python train.py --activation="tanh_gelu" --norm_place="pre" --norm_eps=1e-06 --positions="learned" --tie_embeddings=true --parallel_block=false --init_std_qkv=0.0237 --init_std_up=0.0237 --beta2=0.95 --weight_decay=0.086 --warmup_steps=200 --decay_fraction=0.701 --decay_shape="linear" --final_lr_fraction=0.05 --seq_len=256
Each number is 500 + 50 x the weight over its row's rms, rounded and kept within 0 to 999. Layers, rows and columns count from 0. Numbers have three digits each. The size before them is the row's rms in percent of the matrix's.

# down: layer 6 MLP down (transposed), 384x96, rms 0.166, rows 105-173, columns 0-95
# up: layer 6 MLP up, 384x96, rms 0.177, rows 106-174, columns 0-95
down105 097:465487541547439545557506519542556508462400477616376499489442522486516469470478485547427543512495422498489512483527496468471526542521518496574522553525529491472561477471543481558500544550478480470418398547456376421544522487522355545612565561396549498507512560456483529521469468492461539414
up106 099:454463518555610510556502505506562456563509531492450440457570518471490454588425586605477517451555467500493505514516478502542522460444464559580434454584583496567545493499463405538555436436408483488422469544504458572529448607510447496499509563537516494543451472431436514480500492614496431460
down106 101:516595412514517493563498422499510492525434531590484516516543500595629519530453454400497553510440537458501411411494534493407450459527432448516500478544541488528505555468454520470462464474497450502549538471490501523501520472331525445520542534478504608509462461595478381460556534481503518481
up107 093:578436538452458462564486573483554432545468446469524502561483540448403489420486571493476519467510469510541509439452577570498553498550469474489507460541527435606425462472522463455552567496488556549479557421349562495549507480546539548548447425541436523563541521492389487534504452399489479523
down107 108:517505510533558457472564506417501542498435480472368505523529454534530533458383561382598483523497483414536428490468465549533473534453591588598539450482517484405527520485583485581471488469480450440524591536441394534453546557444463503517491514450553442438487473465454500473521468500470521527
up108 095:512417503568513501543502439545359430505462520528474558468517523461555494521546521430490495472531598467494527549476512406429458468561465454589489408496526503488518503531527459547452532633445459532552499435473451497446488405476476409581522503479505471571523516626476552403414512509513496547
down108 088:447459577427449479619500526500560539494514530458496472482489496492484489434609476443462520470433407457579489492449434522587561561557567441460548516498507562382473417536469525412503573538477520477541419516524430404474546495595518489479556516521526478497475441506406432505474495432548439529
up109 097:423512489434478533523621510476531492532487502482491538477690517485632462442498469441504556507548494543532526488484462457457463506435526485580462512609495455538469496553514499526509500427457419460490480517504501571512547577449502575496458428373430572536477489542417459460474479567568486494
down109 104:563531501468548532601553537481568507484459612609448498480516569507533453523502463461484535507465431539544409480454422501412534562589433608448479425507560373491472509528481452496560462530520491434478586522415598501563572527476459525496505533554538524479547485494472524490488478529393485516
up110 110:492466484496550470514463493523543456457476487461562541531532472470435520408519462453506384486442591582558527459496551491414615557497410509509492466584603482534544482384526402439519549483452464469484518520463442450596474467497468481589491435484495474419397514472514486480547450527492453589
down110 107:469496489474527546528436491560521561543481592526509454427523565547468604505522512524555461467545502439490504534500504442530471512485589586513540403503498472547503503473445575482519518538544578603543547480440554546632520594444527476533527471431508512560486479504502476538302470541509509428
up111 092:507549577500453504527505448480397572489494439501565594557467456472508544438528556452480479456452551548599535529572502490495527480445478370494524352583508481498435554481520494447507443566420509434451553534445460594518398502541465513422465468455491479499507448441537572501473458463508431488
down111 094:490491479462476458531513455449516403519553506433518608464505474527554456508449476519519436516466557513510437543406575533466460417572439459470479439485447485467541503571534541591490470401473510543553522544457507405363486454421558607555470496530487499483432558531570532508437493455491560599
up112 092:554465472530534496544464493519443552435506517517552576629478470472446441557418541598488490521447548519576508490466536467383482452550552478492514470464553539446553561461562465596584481537588577449502551467522560431482516456510537519534466488471474451557501461470654494501428544471450546437
down112 087:496580534488522497516489420511503438445515509459486538395382536537499463445616545413512557440495461566479484444473402530594478550477490513492446529530585612533496477522454487434421492473550453550497474452500497513516489524485433523507585455565545523412471546529367507434475455422488444494
up113 097:556511453438503554504442547426484500463476451463434498614500594418435650463565469494442427511547539536468494542470444553569519457501482455482568541514593504470511561537445546473501486375542572527512515598477524510540516492444484636479444451523513498426462512497479504458487561450490467545
down113 101:515501482429461485472572525458507516517571528526550471537407481392523490424547459410422564545331529500436546384516474564513472505459532484472522511509520429486424498521534472524520609448566408468492470543552408496465474500422592520468469497454475549450422472473501519510508563534559468478
up114 101:459479501487542557402455558452478524569425516441476403458555431440485537456457545451578448518581539502319525527522564567485410575499530492499496546478515495492437509434513537553458539571610433414548454425537560508476459475535459486502561454477476458477454485513552525500502529430462481500
down114 104:531488518428421460500436455493547532415515530530608541527453537508460614497523476508487474525553512500537500523541473511534605427525550468536526478477482518530569431620413479520413436531491537417558564484491590475408451427540533620503476468578495539425565534546453503477429482549485511549
up115 095:572445446549528488428546584560452592516472562460532518396536561458415472501599456501469455402464586535503546590472512563471509538544648512538470428517487475599544534536533406451460519462520531518466434541519528472492470439492512493465471527446415489491547473471570497528511457420483517545
down115 108:489480461440464497490498479511416540581522420478521517572513464404507575503464414476446454540610496473546555492420590555554494521515534570551622541413508567564559534483579573550532519518528602481527509550489508463462553479570455523461536386506495510502488514454574445488454424444539538528
up116 095:557434510464425596467528430460535474454473506522522529534497506345530555539519576546508464525496570509470500584496434450499436380514550473553501545596491399500529502379420530512424487523518546467506422508549484532477518497423520529537418566512513540459520527505454462407510449425525430517
down116 097:545476469454526614404485477565447498526561461555386437480559594502515566517493442495511503447532483528534517534512454550451498468454429417490484571479475569500418523526525468494376482555492432565515542513426569436496496497546486502569553532557566461429373490479475566431453530525479459566
up117 093:498508510563461565473495432555448549531427522529427415541500492467502528560468483476447539528359517527558476486457503486554506512525342544467473520532448407520471436523505599438484532449442585541545556582506447517510482506437500512408521485504432531562465550473558421439525548444598460470
down117 104:336519385573513521577536522535427454457445522538436548456505503479403453495522459512549611476528483523499465502502487478475513452506561499525489567539577435471461549450547447449537469487599399513454451414511497536431489455477494519531493458471423449442515473530481542609597445465533516498
up118 091:478418517505554491444400444486386494536496547519535498446489496466540459437478567561580434479492514406506519547444473603507485488587504565488466488519388482505530509573540545489501479499439455505498433540481432494574437408534642517485546587417563504427556497456570445513505490509525447474
down118 085:489504601349483505596469510428555550489523524510416493530466579515552466524508536489443594471501441526456480469494511486488550455504501491497455512532580516521467495514432414604479572560569458414463423496489598480502510547471410512405406470533428455529443547443538491493400474509470479521
up119 096:567439434488522607501531457540432461609441538402569527400465466445482535479507576510497427503597489493455516515520513520446434538554496573549484537545422524480554532496487497589442461487501484403537403505488450481476469467587481515541506464388419454515541487505493473423547495472585566457
down119 107:524475428507533461426552510540441508554486548560440447657553494452594542494493480507464487468470458488561406526570468484500465561557619398498554462498549471462483577515498491417474516501460506503486545539475413491492406525459418550456528449439471538580596567454497458435521516560484504547
up120 098:512466463440499557472518518588454567458567541528476517508472485540503533470413554466504458469540500464450403545556523534509463520561487582521508487573422536430392613523555468444551473552557547575612415506479473509478510480542517402421540411540508426520577489478504490588420493516567527463
down120 102:515522616582472529466459501513476472482401454497406514568470466576508568458593512459504410520480417525551527554411499572491488509437526480510566539499459526499477505523475471499534605570513453493402582507498550432507546515510499540480468551578507607515454607518515617461569496471580481483
up121 098:530471532466503524565414506463524504519540558430477450494502487475529491486472556418572488412504584538509479583523373487414592395554507462556494570491613536580474548536518477609495456540511498478539487494493475514492514504405439581446467478524476489450598536579483452445547558452539429540
down121 088:503550536467535562401535465494536514510485436445457623429501438449453476444615547538575515558486429519529572480474507456520487489416395510441465447531440510465488437595450454367484507526507583546458485559500503469481422484496648497505491504484538494499540487509492502576538420518536476531
up122 098:507477483557531534524499408489511500540547424596558435592536457515499469502529540579439522478531518484509519544508478441410515360550455621487551431510539513544446468482425494491510458374444526487585578481597474486462509495551500441567436507476454517488490506502491450459547528545503446634
down122 114:494472497573495549590555544542464504490490448509508486486507514484549566472535442539547524498509483547584391494452543516525519500528514642560495511591475491497502567508462534578504532447462467464500535485552553516526436479491514632478484515323355517445492550406472516540528475430484578509
up123 109:478520467472511482552514453584499511447456456527561534530474497452401501551446453553570512481492509448542498536586487497506552465522473590537546499478561447531426595657479458469549481492444490463532428503472438574525363459615542441452511470414484462450496604511454491524518427526475460538
down123 112:508505492472456559570494523594539485476494524484560493573477544480474517461412558497457408520564541508511473630450491483454565507619511482599583503483465477498504449578447492480547562575439570471477512545561508554467476398515671513540432456510446543519581488565506559505468495499473510491
up124 110:527467518492505558454485454451438544487507553344552578518484526440590426527411519450550474491487495492463560491525445513508387526492407516472454489519551500512525564417476560601476542552501466501524438439518485489471561440520500461466604529468482480504593570497611443422453550432449521465
down124 108:475540465463491478477503491568491343490518390516514553539446494593555561494517491455425418554521568549500554471515470383447546501495479417498494598550572468487507572435540553498484619467501456489560496464532455432491473465502462597531508528526540552524521421622535540496433502472486512487
up125 101:512542482515530499621490578436480591494564537511440581483475408454554476432526538514534539507532482455466476417453646531516412522489479497501449506528524544472499572499471484566595509508510421503571523397477545522434578552432446459485527410444482469501409565436479516522529492528432454448
down125 105:472623492577550555517450471500523538491568534499418510448455489489412488546376544466444503513457505540614437511439528444472397539488459475558562521392516387531495542429478467545454469578559534452499459448505488571513623438437472502488545516484513481469553522458500473438493523441528545491
up126 102:561482513450485513475482514528466460571502570384551461556484456478460483553439489521408565475546513439540470593509505508460478561542552497466468500498521528482588530474540584535482505554556529522493426535501519501469524486546575468498575458563615429431450605477572539517524450461463316458
down126 098:487523486478559522529561500451550481547510547453407514494407541565624504538461456561524430617429508515490510505465546508461579464591546532540418408471584532503534453513457486450521461494453545520570549583497476548505460552417535550438525490467535493444543527566555497575404569462418533466
up127 102:509449401509498448490424438572527521566539495459511471430497600460538578437539527480461512513519581490595559481451466445465467415430549515424433465476549400550448511412445494483483539504553473560592513556511510517454489549535448514442499455622559551518422533466590535512536460557453505490
down127 109:466500648502476612459560432529508486434433469514468447502477484610472530472512538414573460542548514530501531528494506477545558485580511484568531541432540519458509451590431510563476501539545498619555573484560577506526557473469535460503577524557553595516513491566487531571527437502599493477
up128 097:557491457456503529502524536531458502521443486484516565500622495486500466572516436508444572534540466546481579446468561522586444477515446562440591512491484561499501487578656437478463468489435466585545454490434470476525540534499473398545418471508480434469582467443577485543603475441443482545
down128 099:516430520492468526475504487431578508651559531468488465451540545447561513423516445508471541405531447497445470544617530561525552478490592518471441448398540442576507504618498526547536605447469552515518512428491452474503514505465520506545558439551541529491455441439512532560427515522425480546
up129 100:578472484540488484523574584565486460584460494407528442424458449404490613516429510546432469540497501501464490408570551519505531477588473518455509506471549462476531477560463542441499510461494521469555539486516430550530506539538510551538477503597480571401522505516543414497554565560386385520
down129 111:417496539492474395517446556468464537662520544485472510503472525472400558445595460385491473477459462431460533536487460487475492448469495456508499565526490502530536453579452508496485568514503590519457518451477628458488534459482639533431540586490477551531488454474524506543528533511412486437
up130 099:563582457521439475501510474551478460512503529497453405455494498407465497518510520525498547474513524423461574499512435522467551500634460445518617438463501428557493564473674525457525538475507474525539487420451604494515486472503522481528408483527352396502525494480496514476525495459529544470
down130 085:501535473491468507533454559434554493426543468449449539437390573524549479567489613494445587448537487476532402483517477428562499511572519499539499469456509499457527531472446540528465555444471555427503434531525526524490496549494540608567395542529483448405535479520529416492548620581435536465
up131 103:544441556399484571527537487551549599426485509449502603478560456449449486525571546538530383520502441516480476567459576546544434498476507540472355463507505420498435569507449545509548438533440526482482437518415463481511548493566483485515501478539543381531502511534468447479612467484474496538
down131 104:490455461550556500427529522531395545552465423460444434499532527416492431499489503486578480481451449371562474484556534468583472603585533448581478549456463552508564473538469483504417458441517498538540466499470529519475553521536427529478515599573569558518470466479435485460418424443473578523
up132 094:515416500535519477498479474568454555520487519511507475511541453529503444536474459497550457480509536536445512523554354469561556387515489525443516620589488527549489510573490525623478423537534501486527536456478514481559370396511414496525543493487438507491458485460598497550542473435404526420
down132 103:508516455525536440509488536515435541494452454541429528541415476455439574407455489479524517460586508494549423514490509541440498519475540546628484553438503422480577522423431468489472519464383556504521427478511519460563539517531592601487539523486511441570386510474512564534444519614442525496
up133 103:539454433498480507501435534516451547554516513533469499544537577547489448498508486462500602507479536471521591511463546555420490457475523562532432451415460453496357493494527494530478546609628468502453556488423549603406423467532543485513515470425477447483481493490558547610433517488425454487
down133 102:538598563560633495560563568511582495442429522511518472563622533474489529505481388515514478478420442549479443517438538417537540498487479477495499542442437552490502500453412458410447500534444457495485436481502432466477535446502471472503493438560554598507482521464516480369541538431526526503
up134 087:481445547484465530500461469513515500451507534462479548556538397525442489426506510515537442495551593487502450463537405551503493527510573508438548405514514517512487578410443460460554488542474590560545514454482522593480535547475516604377556532521376425460526590510460570479416448521456456531
down134 083:475554532497508502478536464464525438520500504509534514494431550518579566447454534433559558511469447473494509550560462485453579588451460526526422495538400523415485426498541487494403517510432527444529334427558550426531483577519492504480421549584448499528528508503449454533466606441581474450
up135 106:561429544554521594500392461446495568480501458494570564494433467523445540555563541559510588516449574460468479577520546493512485569525471458427605463566389501513397500485486522493539476456548504578483520403443520518477527515557539530536495504467446491499474544429555546438518612567438556517
down135 112:470509485491544560429464545447441415553419443518538498392531439508497560436497490470479440490604482559469490539560438589425450514477560552494462509476538499510494521516544463524547469590521550477622502477500542571606519492499597432482505488513541539387441509578469500419578451480547452541
up136 104:468469437522544486437488545485468507519510455509504482429514461513509587460458496683511496471500402457515481551525454504449508380438510469515512525569485477533361421506591470494448406432498556590518491465492479537495600481537483500446517504512471507547556513498500532630496596450466526553
down136 099:584500543463427527554539421474512556387551517513461547488578499492499435475484423433589562511472466520475541472437548466513413478509480444426439442499541552512533553491493620434449537495515479490521555574582423494609437472472506564480529537468529564571466437581452487434534480561464558470
up137 092:554411512371514545563493585569444487553432443511468538455387425403465517463484485538427422509546547576492471543486479451513544472599524477492509460475565499472398594508503493548551473504485497485502449435548486471470528483588530538424508525491463494482553551551466480487557574589438436435
down137 097:501496481538513573415509415476460504454526433411502531509548555498497404509597404548495508570411534505466545468564503542484573522518561500461504509469486579580482535478511517536543454413473505497521530529519567463511609517466542520538483439618447518411483392572515510389546512496467606512
up138 094:498560499534482468465621461562492448543579513610572495500460472442433426553435448572447553470470517539577563559479465558527498544553453544508492595525455416478464471521484565574555473498546520460434644463480475494466480498528539448498511414516452574440563463478488455506417575504523454502
down138 099:423438545577505449411471546552499515470577510460493461442493450461538531472578423566572493448470547528534481415490502516565444490428537511447495435390533504514470480548452493419537510585516483430528445522461390467492486471487415526603435524511563544533497402483510470486640506549493451506
up139 096:407521470571452516410530510557546440596436477519454525441475529584451544457485559496407467495465470672512517522541445529517555492423528567458566501438528453415459403516497407483552460487494533492465498509501535534428456511576495460426456488485557492491477530573511453608523518512550520455
down139 095:577496475573419588412468550495520516547570508535389513427579478452476497572512417448546567417430537469515520397533526531523381489500533477474400479444561413468496581530473548502440484501598526531507535486532493410514518465492503541442511526523535415523452487533506557551590488465499525514
up140 106:474477489534559504488529395435444554592512466510496486546498614517557549442518507573415510437511577534468524521502499470572484521438513527511460525473436463468569385434453477509485577505423444563512521531399546527522484510454469474519435586429463518418543427649510532504451549510510493574
down140 101:581539498566593495451502568520600519509559487631513462460466480565415453484565459568500461567496461494488529480435470533489561510501588479458453475521496384464517455423529420505457568484606584494479445508428502578503540472487470458425454496459501505624520531493503577461478499522421550489
up141 113:401412539579517474488475605609547539469516598562555533584462485471439502499401461482488504529528523511491544522494509447550500462412433535478488442572451486462496456521453536493479580494613602546496370519505511436528445602511542551514530480490454505463469480468489494517479582415471504548
down141 113:504532476514523514463474518443587523504560498499495431491462482408521499499520519357454513553546513503531574561449583407503494400499509455521387464519550482589527390501534414544497512453553466490538463520536488514446510470552463596550430539561594462493499383538430495501433453470475482582
up142 105:405491507536469582419500510460551469499411536534564553439556507534512521465516511576544511466568566551548461570516462573584434442448551484473457526501503541481479548538466556466446492508519460467564519439413475517581522559422508490515670406531490425511529502512418492500494419510449444579
down142 104:416509483453556420614597502559456512548521469475443528603419457504540482567469470629450497467457489449529491602539491502495518544535529436478457493461424463624504520525551465555579563498501520540492444534456500410511524446492450450546489523522417477530568484536520493486431453571412546468
up143 097:533471496506471485501559484607484469488439555482474594478512620415477458500603572505508471444474478470443562457527533461515491432615436520513487483478485445568523492551465468515490439515497482573466549459494506406365579555453399517540364478530505486534519507552428491479545478523517542584
down143 095:515623516472542494509526421469478513587480535575546445489487537465436523520509483491447515490577479475434511552429519458577462503481579483368524505423475468533511564458501588448419495500417505586423527540618541545592572490503594505553564530458527506474390549451491528533507529479482497451
up144 088:512475489484506486613462396535388578494519509506516478568532491462468474530470541480485557492445535467467431545466534567518544467527508490484557552590325528521479571486436474502444496432534483486479535485435497477411606537552490472560503543478496456472477422585424440484511478437462626477
down144 091:490514526545525486494536449523514541516540506560474405503422486555442554460525513464509511444550523539407548544513421481483504507400574496557541551500515429521502549517563581404500555472561545623519444440479449455471416480467527558370568518523529454635523565530512549494565520507553445438
up145 093:521442512559465389501559525569538541497463565482587455573506543456537528493464516463519431442486569529495541493382505478519516520491627462404560531489498497461459515466524469503528504568458502546535480421582460508383449442480584543571532419465570508388544571476440479550539537451466477536
down145 100:458491574534391600392355448485556406515573443523529535508535465530479505509521594532538471570540401517520537435513505476494462531529493549551527536425472594568553554423480487491396518482529510478472447481531493565497585484452494497491469477467495493613559464530561482524496514565563486456
up146 114:416567451400560388447473550567547516496481562527538585544491490520515521465486464512517571452541480526464501493556542464468526472474522492473449406548496554525447559508535559497405537458453563446497462646505412443545433571429519548454386450433493517458528523529478520500509511536421540576
down146 107:459521455582583543452475470531449521540484539463502418448549505497454535515484474551535573527537416580515517567451551595462496495502482509510547578441515433590466542503460449508568501510525552500507482525453459524480695441521455492588482568454444543554516414586533599498564472500513453505
up147 106:459496517517654571453438555418472470550572532509468521582507503435544534551443513538555547474496539631495460522455476490424568460497474570524529534503548482561500460485531453415556463446469575574545430445567525537550534530382506470442472509414539506501429483524463453486467566554568500496
down147 098:485497498407429561520513419447500511499522440516497472460485535495468553493581525506412444623559531487466514554534603512611524532473503380526548491490471550491501493481481549528465495454516485516509582304425483477499471454508498520557573584497438535428437517516539525456506402450491508473
up148 098:498431390514534540484522594483455523564557473512472512475526581469489343527487532533451474552569527497542521454516492448501550478565439417514513475504472527528572508466564532508523615483532408511454456584462526533522574415488560527511616607467487529470384478529474484483494428504491440450
down148 088:554505502474439446517485477443496504456457423525432534571507525473371564538533510452433466528484473525475490520518499518504513571513476516526498540472549416468482505433489520541540462490506571508454384504514429510544391503560529551441510454619416520434556624596614450552476468581518525440
up149 100:397443560468568395461468504542452456551459410474613459428553579536536527468588424482445466500485498480535601554423460466498481520508520541509493552549518479510497531524483479589441559473519573505444465421489556481481389443550463480571505409458480513449503536542483393507556554516544535499
down149 104:465643542545544496426502447497442510472478482472524473517574537505508484430437647539465568535577450476503429499458508494571435531459439559531493411498527525509541558487533492539477436428455476521558485548518490622482514536511486421505421444587485487418517389480543489492560472560507567444
up150 104:464499406471466468558441410503481500497462525520511434463527522455576452496545619577484535470554545496467488522535523422606482509567468565517410528477554554487502490488591526589512535477591471574429519490506573628536429535528482397519429393472457493489500475486559457440480480523515508430
down150 099:544433592523529424520439522458547497489526511549482542522438500550476588598503529467506568504494502462446354535462520496458618483439547410475446408486418482565539473480545459489383481469520470485444462527520460414537533568522470530537437471544516454539495607580446488522505558476480445452
up151 089:422399500456469550425478477507492415542465497559524553560547517455496528502555488475358498498544490540496556516494445579498504511469586539428500451520491547529511535554501567523568469484400506503436543500408517583559432515549648517501439503552508567581588504492531419477512535509541448428
down151 089:486471463507501524626488440561456536459558533408463490485528502494439427498548581429524545419484492520501560563464496397442397530473501452574565479475489552479447473399544433619454500501531520588479513480464505544509504438518342505440585466533477509427529535497437473497509513553466500517
up152 099:521478465509611545437515410490445450509527524422571437356570437467492553487500503403531523460478538515512488465528497502526485541594523485425506538515425464521528527464452557473468486617560473462514610489487458507494475476513597398459492435516472493463376494520535528492453499557515397442
down152 104:568427537515543534584592450608523483483469450490603498500542484417462517531503429565465534568526508550497447452497479521515474552468536485535438500463551607495567579389449510485426501510544532511491501498519645441443569515582418516528503497536473550542539561507430520425574521446494544470
up153 101:446520494473469468423644479545488460497429528449485485543500449481422461501550488558482517470488625516559473520433545423477525555506492525467459585431504509496563536545494527475474598487502454467596439507433472507496569437528561453551572444490521333459489483568449489605507531532509458544
down153 090:500494551445468471493403430392397529563467510512497546562423481539508503502502554486448425474519335518434542534419468569528580454476550519457556600532545533603402460526555492480566446441503506476446467507563442495541533551524526521428485443544443538494541529511513531481558503523430489516
up154 098:488481528573476567502556491485471465565599432535599465414464487447478519470559683449581506502564480472461561497450436517471549440511475423473520522582543503534466465486451580513537435586502543494452561422489512526481473412496483528571505492450565501518574473502432399453510498467483561522
down154 100:529603574511512467558502494561508542537461555440517386506483549541473549420534563422410455521402610493539482493543447527610572501512504529526555514467448474512507435410519494499507547433574512457523562505538525598533447458525504517451562488443508516427540548437417493497449487460486425406
up155 095:502491444462509508498495421426461557460548463429362423518522555445472446513494489473410482472513486502435463492414518626600448501539512592459501514523495448554429486523480499456478540467543474644509473536534574432436460536541463489553513533532476506541490435593456397482451447477538437495
down155 091:431487496443540508540535513562575507527492667465554533492442494481519461477479460502497464574510484523462502553431479430426549433536536482564576398493536440468477484474501446489570552460416501393467528554507473448507563476486541573521451490474488543498433496427489489673527482457481542594
up156 101:537428520503524571497505514470409487521450529395502478541516516414454464591487516566515476513455378575498418522508529423525452437546484488533549439601496437476503563447561463521468474450554494614564492486474557549532567577470496555595523540497401483448484438549526500501486512569393535482
down156 106:483510477439382524488503457438524450508513527481462517577512501513445407488579530527470591517616442558452442484532589494409482543525464503477509434581506545516442621479388551515500489470544512512478523437375450522498550476484477553556473428512505593493489479490553514476484582528446390485
up157 093:496625471577521492578534516460458437543475544552561467530590467525477528466421579530498500467485537498552569451529414416461494478532578485481589566570461496513479486568544514503456420501541488530495560493421451561565473426577567544511490562518570425414426485476617566510469468494466513506
down157 091:444488569452493563592575522481523487527438485495399419436482529507475462449516461535432542420470471554546474525501506541420439463508482574600453564443546479447577518536458570471447552579514406483560535534539516496496519434456415497409554525464506610595441469479450575532526499497460487466
up158 098:508597592608607569484475500391512467462506526508585522497580446498515482460471472497486445517560464534460446577525467618591469511553511502457465379523480513627480495535528432533500476491523536523466479478427491535501387449474493503513488444533464441503489552456417484521546488615494469509
down158 093:493511502487451503445582516494496468523458565507525436516333553465534457560542516522500554433504485540509452462416481500404574464495520537463536547381507424485496582526489487570480564529449394445521536533637495514517549494465466438536572509552525463528601475537552527430461551428513546518
up159 110:549435499465558503571482481553476472493551519381575508441416513580528560489503562534458582484583557510394501428543429514502516451483573403426508418581568508478467534502510454515545538445603412477493452473521484453457437421526549502499469435502489445417476464526545540552482500512547559560
down159 111:569552545503472530474482569401517464551512507512520488490468536533521500499449449416501506506457442544516430536351515562561447526459415558606441501402481489471447439518560449572508525440576451485509533444558516526497515495465537439374608571461512542504536520459447545523473456575418472486
up160 100:413448588491572526412531593526529475525559425443526577479550458440443504484500447506434506488479538559480494505529438524541575475507560518469613474508585503381434421499482462480591507487476513499538461417448503417507514510498532449599479509515522526531483449416496432466461621430438508511
down160 101:556541559443545476531412573417506451483521471496522584492470528565564570523489498545450475454507544425521507454434573505511501403429544442492491552474462482425513429435521454481582570555483470483445461480483513519474497448547576475483542629409493503508561464480476369516467474525385569550
up161 095:535350477503493589613440471537446496437523481484532504543484392463480526456515515654437431521417513526474600471502490435506491531471474511475522548559470499523458504573441536496597485555549559503501566399455523483466527509490515513500468535528393537478533457445487534511492495604433552457
down161 094:500514479559443544511430525485556463434487574565417505458554562541524421456541440594421494503566514500447471562494464523394536522543433400531440450427534600537505489515447465435467443469489539467529378467523558528529562593459487391518542435485538424443519529479514532529498485441469530487
up162 088:394478468547419511375493488584456574602413484451534512521453529466474493443388524514518547440513527455505511463472544469497494440544479554574579395445487488591508487544461521469530520501535547513555527493516530530464615540448419511611469456492507529491429519499523575509412477591519490471
down162 109:445535534477500428558497460472509558442478484502604474495478506487498508529497420433526501505445509555546519510521462600483486596501507532435394529435448473379445490439553417537509496508450476488553495519518552421444436506492494533348529587460440508560496370573463477551525509440448470444
up163 106:532520458484472494433625490504499503470475490470549531472594597466506485486524508467523553455485547497527453533494603513545496490477535507549466454503514452535567501514419534510443614485473513495563483529500528573530517415428607482410434480512534694476516492531432496565600409531500446486
down163 106:565421460477422543485482509438554451467548467517462471547402458613519438501532563489467436470443448488400508489506549464475597498473527548530390542496552421471499512484580513510572572508474469596466450534565503561564421552558492454450480543539523438488434497470506565524430504607443538468
up164 097:487525509488405468408573517561527551523475545519499569579531591548474446531525602503488472578530515477600567496528508529479520456500504525534498413510529532440561418570503532575537481484530421505471575427543468497470372528378505525384444463519565540443487472458436432475487545485514462526
down164 093:514516559477423547617492523445515479539536520546474430475488615462405495444560468521559544422569495444415528522548443501595482470468556584466539493403501543466475487475509363472522499500520533468470462463426545558496583513600488539457479519453518460476562567425531446522480415486564524474
up165 106:478542495505478463411466474493522507474484512508571490455545523478540559504552489523514507440438598459421497548584473498603466523559557452530546536545451555514454551519429491572540483637615478447472507575493603446512444416509535551503478459463568632486557482538552459447478548466477548425
down165 093:585564456499539544572501509472613509461520481583435501646419511544430559605523463537468538542503436518593510521451588408483482477513516534560558495392569439492565520508537460536523500533496507500555487439430572555556602543443528492576504490462519437502472498466535519528485509453535547510
up166 113:482515570489532504458504465491494536489539461441500496431448552572490496526423587544498540462464525532492505605559513471584454497468508444489443459442520479487468519526502495505478571474487463494660470524583500560488451557452430452422498350547604453481441506485593376473521407459518506496
down166 109:526484503477462482568466485486452452469507488542453537645526493479565560503547528485530502544570526440532577424570474445494567437486437511474521501619545612466406519508370518535483472563591433538465473495424444510483443424532486553513455429522530491478514532554559584464480488569567463461
up167 063:463496394540539518604466546489521504479566402518511474422566568502434548601508597615567491512523541423526463561453572515588437434505560466447504541481483460516422552464531606501470505531479496455528417456529579514502541447596535462508521499487532434489561498459548467481538431509505491558
down167 065:505560573574428512433542471500519482493615531396559422454557575533465422461440502439494477507523513544467549547471558528500625431511498475504405526454470506531539453544507520506476518522464482568574577519479523500384485483473499480478513521433373484522503492482416555527507427620507435461
up168 090:481516447522496473529393451508478549476543576549441511479496467560559475546437423503482475521505511599489556443480422530516416582543523474460432531473559450682465466554460520457442490542545497498647524485483496458536510530446540554396480511544548516465470575485549500500485558418560520540
down168 087:392478584475517553458541502501485455537459463493495505421518572469540475534532563512544582473490467369454468514421552502434586473481517549457535527445520502436627392583646540512513507529476539603473459460475518555444534491462552511468530494464517433556541503513503540456503502522601549468
up169 083:473522460558539493516499577438510358499414584539485534390548514496456444494491585467461451434575509621520465565433485509589541459521484515572507436499488483511474466499414423549436447520530585426509488446526576494542489407543492558510457466549565563497492524464435539481536516565523463456
down169 080:436471562425511443504523515544529587516596444485372424542432491510572589457524572579582496553443495408518563460578520546435529495467426492489527504506518469526497529535537607511519532536491457454517518513534431500443601535462505461437582540493465473511545494460504557537409544559493581441
up170 105:376539608602537496473487482457401457456455472472542450546551448540502447510480558561574512607485463474536498517485596440473495431537478512571510500634540468571519499536505485474519553498518492495440543490541511428510517518525636515407488448507459589461483424466440485434464462515538459473
down170 106:488526525388430439486500533525483499529441456544468569452448422560537515544512476498443482456510559511513594415477510540526508529532445513409468591549480578514429515569402501546441388592513550536573535511534512493470518492506514433421527465602506505466551470501549506570464446430416602522
up171 114:419477493507449540539469456436614501494520510467464556423528444533410485631462469416545505480536480570497513519586502508567530583579431515454581461475631488568575506560464493498489529460585515477467506435431453497414506456475510530476452414455546440563469511541489455466497480519418455519
down171 107:519547501578518522413535529490520563502473526601577560485463445493552535477471543503508505461493605423553461422485585550494376502451516555413478487531497491438569534530473523576593519537484494434408549447450452447445541551479443391582496523528565451531426465513555468456482478548486428474
up172 101:437497524476590445486545513444589474438428535416479464622529569507446422484503539457479517462553533587438557522518572555483536502415464453477463483542507436394535509479504539475508498545410569455575509516533619527459458510466499536524549518419420504423597505497490498539567541490489567554
down172 110:452490517492490487528517461607577536476424455551533487582449443489526471572488522512517452533624493483516511518422505526508509590474558567398571460523508469509450459536538550549516498500528461555451528470485470519496480529502484485570498431439541490530256463481523432561541471480577522481
up173 101:509542408443498522555555519546507507524544472533497548438509415473469481563399536493404499479516597518469448476475476546516560534531505478491432478435573432495408534502481454593510584461511463484458552529505443570515480457441617526516477542461387594494431563425437454538511474588437440521
down173 105:529440506487534518466430481461484416520548510474515489464612450522427498571455609569430479481449468436535523484539489528598437485542531469392466433385466524527571440543435477477490554533567480508547423520487475509529527462500488528577445551535542479487507584470534548551574542474609434406
up174 083:520506519476660517495450553553503558477545550475498500441560549526498452600427531480457480577496543339554414508550495460431496487482392426509453509477590442513518461496460530516467514476534484545424467447524495464412461438558604545564532491489529474449508547451529406506509517504510436512